config.yaml
num_hidden_layers: 15
hidden_size: 320
num_attention_heads: 5
num_key_value_heads: 5
head_dim: 64
intermediate_size: 1280
vocab_size: 2048
hidden_act: "xielu"
norm: "rmsnorm"
norm_place: "peri"
norm_eps: 1e-07
positions: "rope"
rope_theta: 244000.0
rope_fraction: 1.0
qk_norm: true
attn_scale: 0.187
bias: "none"
tie_word_embeddings: true
parallel_block: false
extras: ["local attention windows"]
init: "uniform"
init_std_qkv: 0.0171
init_std_o: 0.00312
init_std_up: 0.0171
init_std_down: 0.00312
optimizer: "muon_variant"
learning_rate: 0.00596
lr_mult_o: 3.0
beta1: 0.93
lr_head: 0.00515
warmup_steps: 0
schedule: "cos"
final_lr_fraction: 0.03
batch_tokens: 65536
max_seq_len: 512
doc_mask: true
train_tokens: 366100000
max_steps: 5587
dataset: "wikipedia_en"
Each number is 50 + 12 x the weight over its row's rms, rounded and kept within 0 to 99. Layers, rows and columns count from 0. The size before them is the row's rms in percent of the matrix's.

# up: layer 11 MLP up, 1280x320, rms 0.0747, rows 630-672, columns 240-319
# down: layer 11 MLP down (transposed), 1280x320, rms 0.0356, rows 630-671, columns 240-319
up630 109:57 37 45 35 56 44 55 39 53 37 84 49 51 61 48 42 55 79 47 22 40 37 55 59 42 39 50 53 45 53 25 50 55 45 45 61 39 44 56 59 29 47 27 33 53 46 46 22 57 46 65 45 43 51 42 60 65 68 41 44 35 52 42 46 65 46 67 38 51 66 70 56 43 47 50 52 36 48 50 65
down630 109:32 44 48 35 43 55 49 60 40 55 60 62 57 45 35 32 63 39 62 49 60 60 60 46 57 39 52 57 41 29 78 38 55 42 34 57 37 35 81 44 58 67 40 71 61 43 45 33 43 37 48 36 57 45 38 43 45 50 36 59 54 60 49 40 34 46 39 40 57 60 30 67 53 38 47 48 78 64 76 62
up631 102:32 54 49 45 40 47 54 39 52 57 47 47 76 62 59 68 57 60 57 69 57 62 52 30 42 39 68 46 42 41 58 48 63 36 41 35 38 45 53 53 38 44 18 46 44 70 26 45 50 53 46 58 37 41 45 54 58 51 57 54 65 32 55 56 41 78 55 65 63 41 47 48 59 58 43 66 58 50 50 70
down631 106:58 52 48 58 57 56 32 41 44 42 45 61 50 76 55 38 38 52 32 49 51 51 37 36 49 54 64 36 48 43 47 62 59 54 68 67 53 49 44 31 49 51 31 44 36 57 50 46 46 48 50 49 65 63 29 49 44 47 27 48 46 47 46 54 38 69 54 57 49 65 41 44 56 69 50 36 41 59 50 44
up632 104:48 41 49 69 71 41 55 60 45 55 38 46 31 34 45 46 51 15 62 37 25 30 57 50 37 51 49 58 61 55 51 56 56 64 48 53 37 50 38 35 52 61 53 38 73 67 34 46 56 56 49 52 53 73 38 54 58 44 42 41 63 44 67 45 66 38 50 47 57 50 44 52 45 33 33 30 32 41 48 40
down632 107:48 33 60 47 49 46 63 48 53 49 37 71 57 41 53 42 64 67 37 49 69 32 44 57 49 35 67 36 38 63 48 53 55 27 65 47 39 28 30 57 53 42 58 27 59 48 69 64 57 46 35 44 52 40 66 35 58 41 67 33 51 47 47 51 63 59 43 51 50 43 58 40 58 51 81 56 29 35 33 46
up633 107:27 60 71 33 34 43 64 29 58 37 36 61 28 62 49 51 42 40 49 33 67 57 75 48 57 62 54 49 56 37 61 51 31 41 43 29 52 52 31 63 45 49 55 44 50 53 68 48 48 44 37 56 65 44 39 71 38 43 47 43 52 47 27 44 52 87 54 52 51 42 31 54 65 41 57 43 44 60 45 60
down633 105:46 56 57 37 37 36 61 35 45 48 38 59 51 87 57 49 39 67 25 40 83 58 39 57 55 55 43 64 44 48 58 58 33 58 63 53 62 48 45 53 47 46 39 54 75 55 46 47 61 40 69 53 49 48 46 49 46 59 36 51 53 63 41 56 65 58 35 41 78 54 44 74 58 56 56 42 49 42 06 49
up634 106:54 50 39 50 47 48 56 36 54 35 58 71 57 47 62 56 59 72 64 54 80 43 48 40 71 37 45 46 41 44 46 61 57 48 28 37 47 60 61 51 38 19 25 44 66 58 45 39 25 35 47 41 48 39 59 38 50 52 34 35 56 43 33 46 60 55 52 39 48 26 77 43 62 43 58 66 46 80 48 38
down634 107:55 48 42 57 60 40 55 59 51 46 46 57 56 33 44 41 36 67 47 58 43 64 51 42 49 59 36 43 44 79 57 49 40 53 61 60 58 70 57 55 34 34 53 55 77 33 48 74 30 59 50 55 48 48 34 61 44 43 46 44 52 50 43 59 74 44 46 41 67 49 44 40 61 44 38 57 60 50 53 50
up635 090:42 31 44 61 52 74 70 61 39 36 76 41 25 57 61 55 52 56 47 51 54 44 53 61 53 61 41 32 38 70 63 39 83 38 60 33 36 50 74 55 67 54 47 54 38 59 55 38 44 70 44 45 76 35 40 37 65 45 60 40 61 51 58 31 55 56 68 45 77 70 47 40 49 31 54 69 45 55 70 59
down635 093:51 56 58 44 31 32 68 40 49 44 49 31 68 45 65 36 60 44 26 57 53 48 52 36 47 47 66 44 26 12 40 62 62 64 44 41 51 48 45 49 43 49 47 57 51 67 33 65 53 51 65 75 48 51 67 54 53 29 60 67 43 53 40 46 62 54 33 44 42 51 55 42 45 32 49 36 52 40 57 52
up636 111:61 45 41 37 38 38 56 51 48 72 41 66 52 61 55 43 67 59 36 52 42 58 38 63 61 52 76 29 38 29 40 70 64 54 47 53 57 50 32 34 39 46 55 52 44 64 42 70 26 50 35 66 48 37 61 64 61 36 50 47 41 40 43 70 57 64 63 67 63 37 59 46 53 28 46 62 41 69 47 24
down636 111:50 44 40 51 65 53 33 51 65 42 50 40 50 41 55 43 52 65 52 55 20 44 51 51 59 60 48 79 34 30 35 54 57 58 67 58 62 54 55 24 34 51 63 53 54 61 60 55 47 33 70 62 55 48 28 64 52 49 63 42 53 54 50 43 53 50 48 54 75 66 43 28 45 74 44 70 39 37 73 47
up637 078:36 36 68 47 57 48 41 63 74 30 61 48 48 86 36 52 50 52 47 68 46 25 57 54 41 43 21 29 44 46 29 35 45 36 44 33 61 55 46 57 35 44 38 63 45 50 46 34 56 44 40 53 74 45 68 54 34 39 56 44 42 40 53 49 51 45 27 45 54 37 73 33 34 33 50 45 41 61 56 42
down637 078:37 52 59 48 64 65 51 62 24 54 38 24 51 50 58 52 50 58 53 45 39 48 36 45 57 54 33 55 25 47 36 57 46 63 41 50 37 41 43 38 33 34 43 55 41 74 61 60 62 37 40 58 80 49 50 47 49 61 31 60 42 70 44 53 43 64 70 57 56 47 55 61 61 63 34 66 55 57 56 43
up638 108:41 39 56 42 63 58 59 51 29 44 63 60 36 59 39 19 63 57 29 43 30 52 53 38 63 26 46 47 40 38 63 38 60 56 35 42 46 44 64 49 52 62 45 55 61 25 65 48 50 53 41 74 29 31 63 51 44 54 43 68 30 57 58 44 60 58 56 37 54 20 65 68 44 57 55 48 31 58 21 44
down638 114:49 51 51 71 33 36 50 56 63 36 55 55 58 53 39 52 77 55 58 61 35 61 48 31 37 47 51 55 51 33 49 59 55 38 57 54 25 51 50 62 50 52 46 41 49 36 46 41 30 41 49 52 44 31 55 63 72 31 50 40 67 82 38 38 65 46 46 54 58 61 53 39 54 52 45 41 69 63 39 42
up639 109:45 47 36 30 62 30 77 57 35 33 44 53 59 46 66 58 47 55 73 45 47 46 58 62 47 74 62 73 45 28 39 57 47 64 55 56 46 71 44 39 52 79 62 49 59 50 44 55 46 65 66 53 28 55 53 35 34 42 48 48 44 52 52 37 49 54 55 52 56 71 65 44 43 65 48 29 56 48 35 55
down639 104:50 36 60 62 55 28 39 64 60 41 57 57 71 60 41 60 31 50 58 40 76 47 39 43 44 28 57 63 38 34 38 28 43 51 51 56 61 45 41 84 32 36 54 45 51 54 47 51 58 50 60 62 55 57 36 39 44 54 50 59 25 50 57 70 36 49 66 45 43 32 50 57 54 65 65 40 56 57 50 38
up640 085:54 35 65 46 39 65 55 72 74 49 47 47 58 41 38 28 48 52 28 52 41 29 39 22 37 36 54 61 53 67 50 39 49 50 50 46 34 41 50 32 45 61 46 47 55 37 47 59 39 41 39 70 52 56 45 42 48 60 65 17 49 55 62 25 60 41 44 42 48 54 57 58 73 54 54 37 40 53 66 50
down640 086:45 52 48 42 36 63 47 34 39 59 49 74 77 48 44 75 45 52 75 56 68 51 54 61 51 50 39 61 55 49 41 54 57 49 46 39 38 69 35 52 62 58 48 70 33 42 53 39 38 53 29 25 60 62 48 47 48 65 59 58 48 57 62 33 43 38 58 49 59 42 46 54 57 46 59 75 36 40 70 53
up641 106:60 22 35 57 52 46 37 39 49 63 56 65 54 54 73 73 47 48 33 38 57 57 41 48 66 42 59 72 66 50 64 47 72 43 50 65 35 57 53 54 39 52 54 38 37 54 31 49 49 37 45 62 27 50 53 43 61 33 37 64 59 55 51 50 49 44 59 65 26 45 70 58 34 49 42 64 28 44 41 56
down641 106:76 70 43 71 44 53 42 35 48 63 65 47 57 28 57 65 25 33 53 32 54 64 52 56 49 64 69 71 46 46 53 34 58 44 61 53 73 43 52 38 60 72 55 53 37 39 58 50 34 51 40 41 40 65 61 55 50 57 56 40 31 61 52 52 40 47 57 51 26 46 44 56 28 57 35 37 53 56 59 55
up642 077:54 50 60 50 40 36 53 35 56 49 78 33 53 44 46 70 44 57 51 47 60 62 61 31 61 54 44 69 71 39 54 31 53 49 55 34 49 51 54 49 43 51 75 58 58 62 58 26 48 52 56 47 38 47 46 47 38 36 60 67 63 56 46 29 67 55 53 48 51 53 60 47 63 55 42 33 45 31 44 41
down642 075:52 43 55 54 58 64 37 41 54 45 57 74 67 47 30 56 35 45 61 51 60 56 59 42 50 65 59 31 55 52 62 58 46 58 40 68 27 52 66 56 38 48 47 64 38 54 60 45 51 50 43 65 46 53 37 48 33 59 57 45 61 59 34 33 37 63 72 35 42 40 56 65 29 63 70 55 57 62 54 46
up643 103:56 53 38 65 35 52 51 46 65 51 73 71 49 64 42 38 46 60 67 14 53 39 80 39 43 46 75 37 60 51 42 54 55 45 57 64 32 60 48 72 46 44 51 52 37 72 41 52 58 44 64 62 45 65 64 63 41 56 75 55 50 52 38 42 36 60 44 52 36 48 41 43 55 73 72 62 49 38 63 79
down643 106:49 37 44 68 53 29 49 44 51 64 58 56 48 37 61 65 43 30 64 37 55 35 54 40 60 40 55 48 62 40 60 48 37 44 46 55 46 75 37 36 38 59 53 55 63 49 53 52 49 35 45 59 56 50 68 54 72 49 56 51 42 44 15 37 40 53 44 50 61 32 35 44 44 55 61 55 77 35 38 39
up644 105:41 37 48 41 40 71 34 53 48 56 57 56 51 64 49 62 38 40 60 42 36 46 49 56 67 61 46 50 69 57 58 70 52 39 51 43 66 77 65 45 36 55 65 54 55 52 51 14 50 53 51 34 41 49 40 64 56 35 59 49 44 59 48 58 56 69 44 43 58 56 66 49 53 58 61 39 43 61 48 39
down644 100:49 57 47 35 57 63 51 49 52 48 28 51 56 54 65 55 44 29 40 51 53 44 39 40 51 73 61 49 39 47 44 43 31 43 45 46 55 50 55 56 38 54 60 47 49 42 35 40 14 44 54 55 58 56 67 32 63 49 60 37 26 39 38 37 53 58 71 41 45 29 60 48 67 56 27 47 48 46 48 65
up645 098:59 33 49 43 52 54 32 23 56 22 38 42 26 41 47 61 62 38 71 49 40 39 63 34 61 52 77 45 12 44 69 48 59 53 50 77 30 50 33 63 60 34 58 48 48 51 54 44 43 50 41 63 77 62 61 40 53 61 62 50 51 34 55 50 53 46 39 35 60 55 43 52 51 67 48 63 48 48 65 36
down645 106:70 42 43 59 61 45 61 44 41 61 56 58 63 30 32 58 65 56 49 47 59 36 32 52 65 29 54 68 53 48 39 26 50 31 48 49 39 40 57 53 63 56 60 51 65 61 73 54 55 70 62 38 49 39 44 49 40 32 42 44 59 70 48 56 42 52 55 51 70 34 61 55 40 25 51 54 38 37 39 44
up646 109:33 64 62 60 74 51 41 53 53 45 56 64 34 75 38 43 68 60 58 37 65 56 62 76 74 26 16 51 45 57 62 45 74 60 39 35 50 68 34 71 52 60 51 46 40 50 51 38 59 65 44 58 57 43 52 43 53 66 46 38 47 59 44 46 43 58 46 59 53 42 58 41 78 56 47 41 44 56 35 56
down646 111:41 52 61 44 65 60 64 52 66 63 30 52 46 63 34 48 51 52 48 53 36 70 37 52 55 53 47 40 67 53 54 30 48 46 41 62 63 24 80 39 48 31 72 48 55 47 54 58 52 45 38 66 73 21 40 44 50 51 60 47 57 60 52 45 41 52 53 35 50 36 59 53 28 49 55 34 70 45 42 45
up647 107:24 42 33 57 41 28 35 52 38 58 65 38 36 42 45 25 59 34 23 48 51 38 34 55 45 51 45 53 55 46 64 35 45 44 55 37 47 45 42 72 61 38 62 40 34 56 28 46 50 63 58 55 33 56 48 83 54 38 49 66 56 37 48 42 45 32 42 41 52 49 48 54 34 68 55 21 27 55 52 40
down647 108:38 58 47 39 52 34 64 53 64 41 66 50 65 71 55 69 36 56 35 72 36 56 44 50 46 61 46 39 58 38 62 50 56 63 55 32 44 21 47 54 40 51 40 30 42 33 46 43 22 45 55 70 01 62 57 52 48 56 18 41 47 26 55 60 57 57 68 47 63 61 41 28 27 54 51 49 52 34 75 34
up648 086:52 61 46 91 59 50 50 42 55 54 50 62 52 55 79 39 82 31 36 56 33 58 62 52 66 65 41 41 34 60 58 22 76 42 61 53 50 57 45 47 75 61 63 42 52 73 51 43 61 55 45 52 42 34 29 43 52 62 48 45 45 56 36 39 45 51 54 48 40 61 53 44 51 60 59 71 39 68 33 52
down648 093:42 56 24 44 44 44 50 57 41 54 45 47 51 49 49 45 57 26 36 48 46 46 54 44 41 30 56 34 53 41 60 41 50 48 48 59 72 42 44 29 75 44 24 61 41 59 83 60 62 46 46 39 33 51 61 68 33 67 63 53 41 30 45 24 46 55 43 64 60 54 57 61 57 45 45 70 65 54 32 53
up649 072:53 55 29 74 62 48 49 63 50 55 55 28 53 68 19 50 54 72 42 44 53 44 56 65 34 34 63 56 34 69 40 44 53 35 59 60 35 60 39 43 55 66 48 30 59 28 44 41 54 39 27 34 56 53 37 44 59 42 55 53 67 40 41 30 51 37 44 51 68 62 54 58 48 37 77 32 54 53 68 67
down649 070:61 56 47 29 48 45 37 58 54 41 48 62 54 51 51 48 25 49 52 72 39 58 43 50 77 33 42 47 57 49 21 54 52 28 20 46 43 43 52 55 52 37 67 63 48 57 58 55 63 49 59 55 55 46 40 54 42 41 41 68 41 40 68 71 39 59 55 64 59 48 49 38 39 46 36 69 36 53 55 30
up650 089:66 57 59 38 43 48 46 60 48 56 73 42 62 41 46 74 38 39 53 96 32 46 50 52 46 49 61 49 41 45 45 43 63 62 43 46 59 73 52 28 41 56 34 37 38 56 43 52 31 47 33 55 43 63 29 72 38 69 48 37 36 48 44 42 40 48 52 59 30 58 56 27 47 41 44 68 63 55 45 53
down650 095:64 62 48 40 55 41 53 51 62 53 51 54 50 56 36 54 61 39 45 50 56 36 53 52 73 54 50 55 55 58 41 49 71 44 31 69 63 66 62 66 43 56 49 40 57 45 72 37 59 45 41 59 51 31 61 45 33 52 40 58 49 62 48 49 30 38 46 45 44 41 64 44 64 40 67 73 46 64 41 46
up651 088:41 59 36 52 42 63 66 51 57 42 44 44 52 54 31 25 48 44 53 60 52 42 42 42 37 71 36 77 47 34 32 38 43 39 65 61 51 26 29 68 63 61 46 38 42 58 44 48 30 52 74 52 47 64 46 49 45 82 66 35 54 39 35 60 63 33 31 50 76 42 63 54 79 47 42 35 50 58 44 53
down651 082:42 41 52 26 45 57 38 66 55 61 41 50 37 33 70 48 35 74 62 44 53 55 45 55 59 32 66 76 48 82 46 41 57 70 59 34 44 45 52 65 38 51 73 58 37 46 76 56 43 41 43 46 43 44 49 52 33 53 31 48 79 38 62 64 49 53 46 60 36 30 43 42 23 46 36 54 59 57 62 42
up652 109:37 24 41 50 32 55 50 55 48 56 46 68 40 54 54 46 53 59 52 48 50 47 59 28 46 38 55 52 37 54 55 32 41 29 50 38 62 54 61 53 42 61 76 86 63 48 60 40 43 54 46 55 51 23 59 50 55 42 29 66 35 47 43 53 43 66 68 49 63 65 60 69 55 53 11 23 67 51 40 56
down652 105:39 56 41 81 54 49 39 44 33 29 46 53 42 54 37 61 49 61 53 31 40 55 46 22 45 52 38 43 53 45 59 48 53 27 48 55 37 51 68 46 34 62 51 55 45 53 56 74 46 33 46 39 36 23 35 76 40 61 45 42 71 41 33 47 54 74 52 68 60 57 56 61 41 40 53 44 56 44 52 38
up653 097:33 52 57 57 42 54 49 37 49 53 56 44 61 62 29 57 47 37 43 32 39 51 44 46 54 56 33 39 48 41 68 41 50 34 49 41 38 50 49 62 49 55 78 59 52 34 71 51 54 62 72 55 36 56 81 43 38 77 66 57 38 42 18 48 61 19 65 49 40 76 51 53 49 51 69 53 54 49 37 67
down653 105:53 39 41 43 52 63 50 58 48 50 38 47 59 73 44 84 55 49 51 38 58 47 58 57 52 43 46 53 54 47 47 54 37 56 43 62 46 55 52 38 53 59 48 49 45 48 98 39 44 28 53 53 46 53 63 46 48 52 50 57 44 54 27 30 30 20 42 64 55 48 45 21 28 31 36 52 43 40 47 75
up654 100:49 59 42 71 41 51 58 44 53 46 82 38 48 34 70 46 58 43 54 42 51 22 60 54 48 21 62 43 54 51 62 34 56 60 49 57 50 32 23 58 45 70 50 48 47 49 39 47 49 53 63 44 47 60 67 38 62 40 51 40 56 36 28 45 39 57 50 62 56 60 37 49 47 57 46 49 76 50 66 57
down654 097:48 55 92 43 61 54 55 45 51 45 56 55 61 36 49 51 49 62 33 64 49 61 61 42 54 55 44 35 08 51 23 54 46 43 42 49 50 62 57 43 56 65 47 57 51 54 38 43 58 44 52 51 50 78 49 65 48 46 81 45 22 59 45 63 66 68 28 36 46 32 56 55 32 74 63 60 60 30 70 44
up655 106:37 48 38 45 27 69 47 65 52 52 43 51 46 56 64 49 54 71 57 43 54 63 57 22 57 40 38 37 36 65 53 74 55 36 59 48 55 56 61 51 48 56 57 43 38 38 35 56 62 55 57 44 34 48 54 62 62 62 71 46 34 46 51 44 73 40 44 44 44 70 25 39 50 44 47 45 34 65 50 45
down655 098:35 43 53 57 43 59 63 44 41 48 69 41 24 43 45 47 70 32 62 38 63 41 43 54 26 54 50 57 37 57 50 69 48 71 46 40 69 49 29 26 48 69 59 34 46 36 49 45 50 48 23 53 38 61 49 38 40 51 52 54 35 43 68 38 57 56 45 69 61 40 28 54 45 50 54 56 47 47 41 57
up656 099:38 62 55 54 47 48 60 29 44 57 49 50 65 53 34 47 50 59 47 52 67 45 36 60 55 47 61 54 67 58 59 60 73 36 47 34 60 43 60 29 48 37 55 36 44 70 59 54 44 66 41 42 48 67 56 40 36 37 57 42 61 57 59 52 51 43 50 39 60 49 70 47 85 55 67 49 59 32 56 25
down656 096:71 46 46 40 36 41 66 70 52 49 70 44 66 57 53 23 49 61 46 44 54 50 52 61 53 42 43 59 43 47 43 31 58 38 39 50 48 26 59 50 45 58 54 66 69 54 61 26 63 47 53 33 47 40 59 49 60 54 59 61 75 38 30 67 46 53 62 43 57 48 34 47 51 50 59 62 59 47 61 68
up657 040:52 46 56 54 60 37 72 53 50 60 48 69 51 42 46 66 73 58 35 57 47 49 55 42 50 38 55 44 38 31 26 51 64 51 61 51 53 54 26 46 46 44 46 52 63 69 44 60 36 66 35 52 40 64 56 55 39 61 52 34 64 42 40 59 30 44 56 63 39 62 53 64 54 41 49 47 47 42 40 49
down657 033:64 50 72 51 58 46 22 40 60 35 51 78 32 44 41 50 29 48 36 71 49 64 49 44 61 48 47 33 47 31 30 60 47 44 28 45 59 57 47 55 51 55 53 51 59 63 58 71 55 40 33 60 38 44 58 46 51 53 60 59 56 50 54 52 29 51 49 50 48 30 44 42 41 62 34 51 63 58 56 38
up658 095:67 43 56 42 54 21 45 56 43 28 53 48 53 59 54 57 37 50 21 56 59 60 72 71 54 59 64 45 64 55 62 44 55 72 52 42 51 41 36 53 50 34 69 44 50 56 50 58 36 45 58 30 48 49 42 45 54 64 64 25 71 29 49 53 39 48 34 55 42 41 45 60 59 48 41 38 54 27 48 55
down658 105:37 26 66 43 74 49 57 44 57 31 52 35 60 55 48 34 40 59 66 40 39 69 36 65 57 57 62 42 60 47 66 48 22 81 64 52 78 52 38 50 42 61 70 41 54 32 46 44 25 50 36 59 50 64 57 59 41 42 58 30 48 54 53 41 42 64 41 49 54 44 52 48 41 48 48 50 43 53 47 36
up659 096:52 33 48 62 45 45 39 64 78 34 57 52 33 61 54 42 50 54 43 40 50 50 33 54 52 44 56 63 27 37 55 44 45 61 60 46 38 59 63 42 36 30 56 45 45 43 41 55 39 47 54 68 28 48 64 49 56 46 68 34 49 50 35 35 50 41 50 55 45 49 28 47 59 60 33 48 56 50 58 49
down659 098:43 34 58 60 51 56 50 16 69 50 75 61 33 31 29 49 34 63 59 35 47 59 57 59 43 52 62 46 53 55 28 50 36 62 34 35 54 50 58 48 76 43 27 43 58 30 43 32 51 49 51 52 43 46 41 48 47 54 42 51 33 44 55 50 56 67 66 48 57 54 29 31 57 58 47 39 40 35 48 70
up660 096:71 47 28 59 54 53 43 51 43 66 41 46 31 60 59 46 53 35 40 55 48 46 53 41 39 58 57 48 60 54 47 31 26 70 64 63 36 65 34 60 26 53 52 46 40 57 45 58 50 41 38 50 49 56 40 64 30 41 42 49 34 41 36 41 47 67 42 46 38 18 35 52 42 31 46 32 35 43 39 40
down660 100:64 67 43 39 62 40 52 46 49 62 43 45 42 39 72 65 54 58 57 48 67 26 42 45 45 54 60 65 62 45 50 53 44 60 58 58 38 33 32 78 53 61 37 52 41 46 62 47 47 53 69 41 49 34 50 59 53 67 58 52 56 53 68 40 56 51 51 59 31 48 60 44 54 52 53 40 34 46 39 65
up661 106:53 46 56 71 84 73 47 57 45 43 65 47 33 44 63 46 57 53 51 49 46 55 64 44 32 57 46 35 52 55 45 60 43 60 65 30 69 68 63 74 35 65 66 54 63 54 55 40 67 40 52 42 52 39 35 32 48 76 52 72 47 42 69 57 63 45 65 38 26 59 65 62 59 39 38 60 45 67 44 52
down661 094:65 48 37 48 51 69 46 52 39 60 67 42 31 37 50 53 50 55 37 36 60 68 56 47 71 45 50 62 46 57 46 52 75 65 71 55 59 51 65 33 70 41 68 66 64 28 57 41 57 51 48 50 58 62 61 29 50 58 37 51 35 58 48 64 63 76 51 39 33 40 73 36 44 45 59 40 31 61 36 55
up662 089:37 61 51 74 47 27 42 47 72 45 57 52 45 49 40 50 38 29 49 38 27 68 55 68 60 44 42 39 60 54 57 53 44 35 58 51 20 62 24 56 59 56 60 67 34 30 72 50 56 41 40 56 50 70 40 60 31 47 58 66 54 62 50 57 62 34 56 30 56 45 33 66 34 41 76 44 60 54 39 55
down662 093:42 43 45 37 59 48 55 49 38 30 51 38 66 71 57 56 50 73 53 69 58 57 20 50 45 54 51 48 32 37 41 58 61 77 23 25 52 41 52 70 70 48 69 40 41 69 65 47 46 45 60 48 33 41 45 44 47 63 43 42 48 51 43 53 48 49 61 44 65 56 66 59 68 36 41 35 47 54 48 67
up663 102:53 34 38 64 45 39 39 54 66 52 52 46 40 59 53 63 45 52 55 51 70 50 56 44 60 49 45 81 20 47 58 71 57 49 51 64 41 54 44 51 39 51 53 55 45 45 40 39 32 53 42 61 39 46 59 57 44 60 49 56 24 74 36 66 47 57 42 59 59 63 57 63 72 71 60 78 40 62 29 47
down663 108:39 43 64 45 49 37 65 74 31 46 73 50 54 36 67 56 46 76 51 35 70 56 42 46 62 51 54 67 51 76 58 25 47 46 43 57 49 50 76 62 72 35 33 56 61 50 42 37 53 77 45 35 29 45 43 34 45 68 45 45 59 70 49 32 57 60 57 55 41 58 37 59 50 50 71 65 41 79 45 59
up664 104:47 47 50 54 63 50 61 48 60 59 49 40 67 61 72 44 54 49 60 51 54 50 51 62 62 44 57 40 46 67 52 64 62 57 45 70 39 70 21 53 58 51 53 46 55 53 66 45 53 34 31 69 34 45 58 63 49 52 60 26 67 31 68 54 26 71 45 56 74 50 64 50 59 53 45 38 57 35 42 46
down664 110:68 50 59 35 61 46 68 40 29 30 25 61 56 50 42 31 39 61 52 49 58 62 51 43 46 60 47 44 54 62 22 47 54 40 63 45 41 51 64 58 46 74 32 54 40 34 41 49 44 51 54 81 65 53 59 42 53 40 43 71 50 35 66 30 43 47 46 48 40 49 47 42 40 61 49 51 41 46 56 41
up665 105:34 29 63 66 40 48 64 59 53 41 61 60 53 61 46 33 60 38 46 67 38 32 52 30 32 62 55 67 67 46 66 61 55 55 33 77 66 25 68 63 11 39 41 62 54 48 35 80 38 55 55 55 64 38 49 72 40 52 51 52 41 41 55 56 49 59 53 54 44 51 53 55 58 59 49 58 60 77 36 36
down665 103:26 22 40 47 54 26 67 45 54 34 49 44 31 20 48 63 42 52 53 74 45 45 71 42 51 53 31 55 37 49 67 55 40 71 42 58 60 22 33 48 53 58 45 56 62 60 37 28 55 70 52 27 39 63 58 69 49 52 54 61 39 55 48 57 69 68 58 30 59 31 52 30 47 40 55 48 45 47 41 54
up666 109:57 40 72 46 26 60 53 50 44 56 53 67 52 63 54 26 53 46 52 57 45 60 69 49 51 40 48 30 55 34 53 56 36 57 51 44 19 48 59 50 37 45 50 56 53 27 70 45 46 50 57 46 62 59 41 48 55 41 45 53 44 53 45 80 48 50 52 52 31 38 58 49 37 34 52 51 19 36 36 42
down666 109:36 79 69 27 55 44 51 49 46 40 51 42 63 33 80 57 35 45 39 47 63 31 49 23 39 47 37 39 48 52 59 51 39 28 62 38 58 29 41 55 42 40 46 73 63 39 48 42 53 60 48 55 53 66 52 61 45 57 56 35 48 55 57 44 44 58 51 33 75 35 48 39 49 52 35 47 36 49 48 55
up667 103:41 59 47 34 79 33 68 63 59 29 34 52 58 33 59 58 26 39 49 42 48 46 27 73 41 60 44 39 50 72 49 47 51 71 54 47 41 38 61 45 59 76 51 63 47 73 44 40 46 63 53 59 47 49 56 51 65 48 46 39 46 56 35 38 33 57 39 60 47 45 58 35 47 60 56 59 65 39 41 25
down667 104:44 44 36 65 58 52 45 60 51 50 49 52 42 49 41 32 27 58 46 69 60 57 58 54 54 25 58 20 52 40 61 53 34 43 58 54 39 37 40 50 41 52 36 49 52 86 43 51 63 46 80 44 46 60 41 35 58 57 43 38 67 77 47 55 60 52 69 77 53 44 71 34 61 37 49 42 42 43 47 52
up668 102:40 37 50 35 61 62 48 68 37 50 39 52 65 45 48 62 50 53 40 62 41 51 42 71 66 47 59 58 34 36 56 49 65 68 38 28 49 44 23 31 58 41 64 66 38 49 36 45 48 63 33 45 54 39 32 65 52 40 63 36 31 41 51 38 54 51 48 66 51 41 46 62 48 76 52 56 39 53 28 79
down668 101:65 44 38 55 42 60 55 37 54 35 30 42 60 38 39 38 74 55 55 44 36 30 73 34 56 38 50 52 46 41 30 31 56 60 35 49 61 49 21 30 51 64 36 50 55 40 42 55 36 49 70 38 58 29 50 39 45 66 60 50 41 52 64 40 44 32 70 62 32 65 62 34 64 57 58 30 46 41 53 52
up669 099:49 36 63 51 41 51 47 58 63 39 29 48 49 43 46 49 73 48 34 64 42 29 74 37 48 50 57 60 44 56 64 55 20 66 47 52 40 39 46 55 47 59 37 53 42 49 59 33 60 41 66 65 39 50 61 33 64 53 28 47 46 51 53 64 74 65 66 67 42 56 43 27 51 54 36 44 71 62 47 55
down669 094:54 36 65 62 50 40 51 57 36 39 54 56 56 48 32 63 44 35 38 55 55 31 59 57 56 33 47 30 58 40 56 52 66 67 46 82 49 43 53 42 68 60 60 53 46 33 71 44 63 54 64 33 59 49 43 64 36 63 35 45 39 40 49 51 33 61 44 32 51 25 54 50 51 56 47 34 57 55 52 50
up670 108:35 62 30 46 60 44 65 66 48 37 66 68 42 43 42 39 49 34 70 33 40 67 60 53 43 52 37 65 56 47 58 43 46 47 52 46 54 48 49 37 45 47 66 45 45 28 59 52 45 44 42 43 37 51 38 50 34 55 43 56 46 56 43 60 37 59 67 54 39 68 74 48 46 35 53 59 56 42 14 50
down670 112:41 36 61 68 45 52 58 47 35 45 58 37 39 57 41 61 38 43 66 38 57 63 72 44 67 55 22 55 64 53 36 60 45 50 31 55 36 35 56 40 46 55 31 60 35 55 47 43 72 52 63 35 42 73 54 41 31 39 45 31 52 57 59 64 42 75 50 37 63 28 69 50 76 43 56 62 30 67 50 50
up671 102:68 58 19 78 71 57 60 52 44 49 50 56 65 49 66 55 47 42 44 51 47 69 40 64 42 46 60 40 59 33 63 57 42 64 45 19 56 44 45 58 45 60 48 57 55 58 50 44 28 70 54 41 28 81 62 48 45 39 49 41 43 30 32 52 42 53 32 25 28 36 44 39 60 52 38 69 44 65 44 24
down671 103:43 45 58 34 48 31 39 46 49 43 56 44 32 58 38 42 72 43 24 59 60 61 60 71 45 67 61 64 43 57 58 45 65 50 58 66 46 67 21 51 39 42 57 58 45 51 58 64 61 38 63 62 38 76 40 60 60 37 52 55 38 46 60 38 37 40 53 64 42 43 35 42 42 50 74 69 56 28 38 62
up672 097:35 55 56 30 58 48 32 59 67 46 35 65 48 48 47 27 53 40 52 48 61 39 51 63 47 54 29 63 34 65 61 62 35 41 59 64 40 33 26 53 41 38 37 49 39 40 61 66 48 45 51 32 58 48 56 59 31 56 50 60 42 56 54 46 52 71 43 44 50 54 38 45 47 25 50 44 45 52 45 47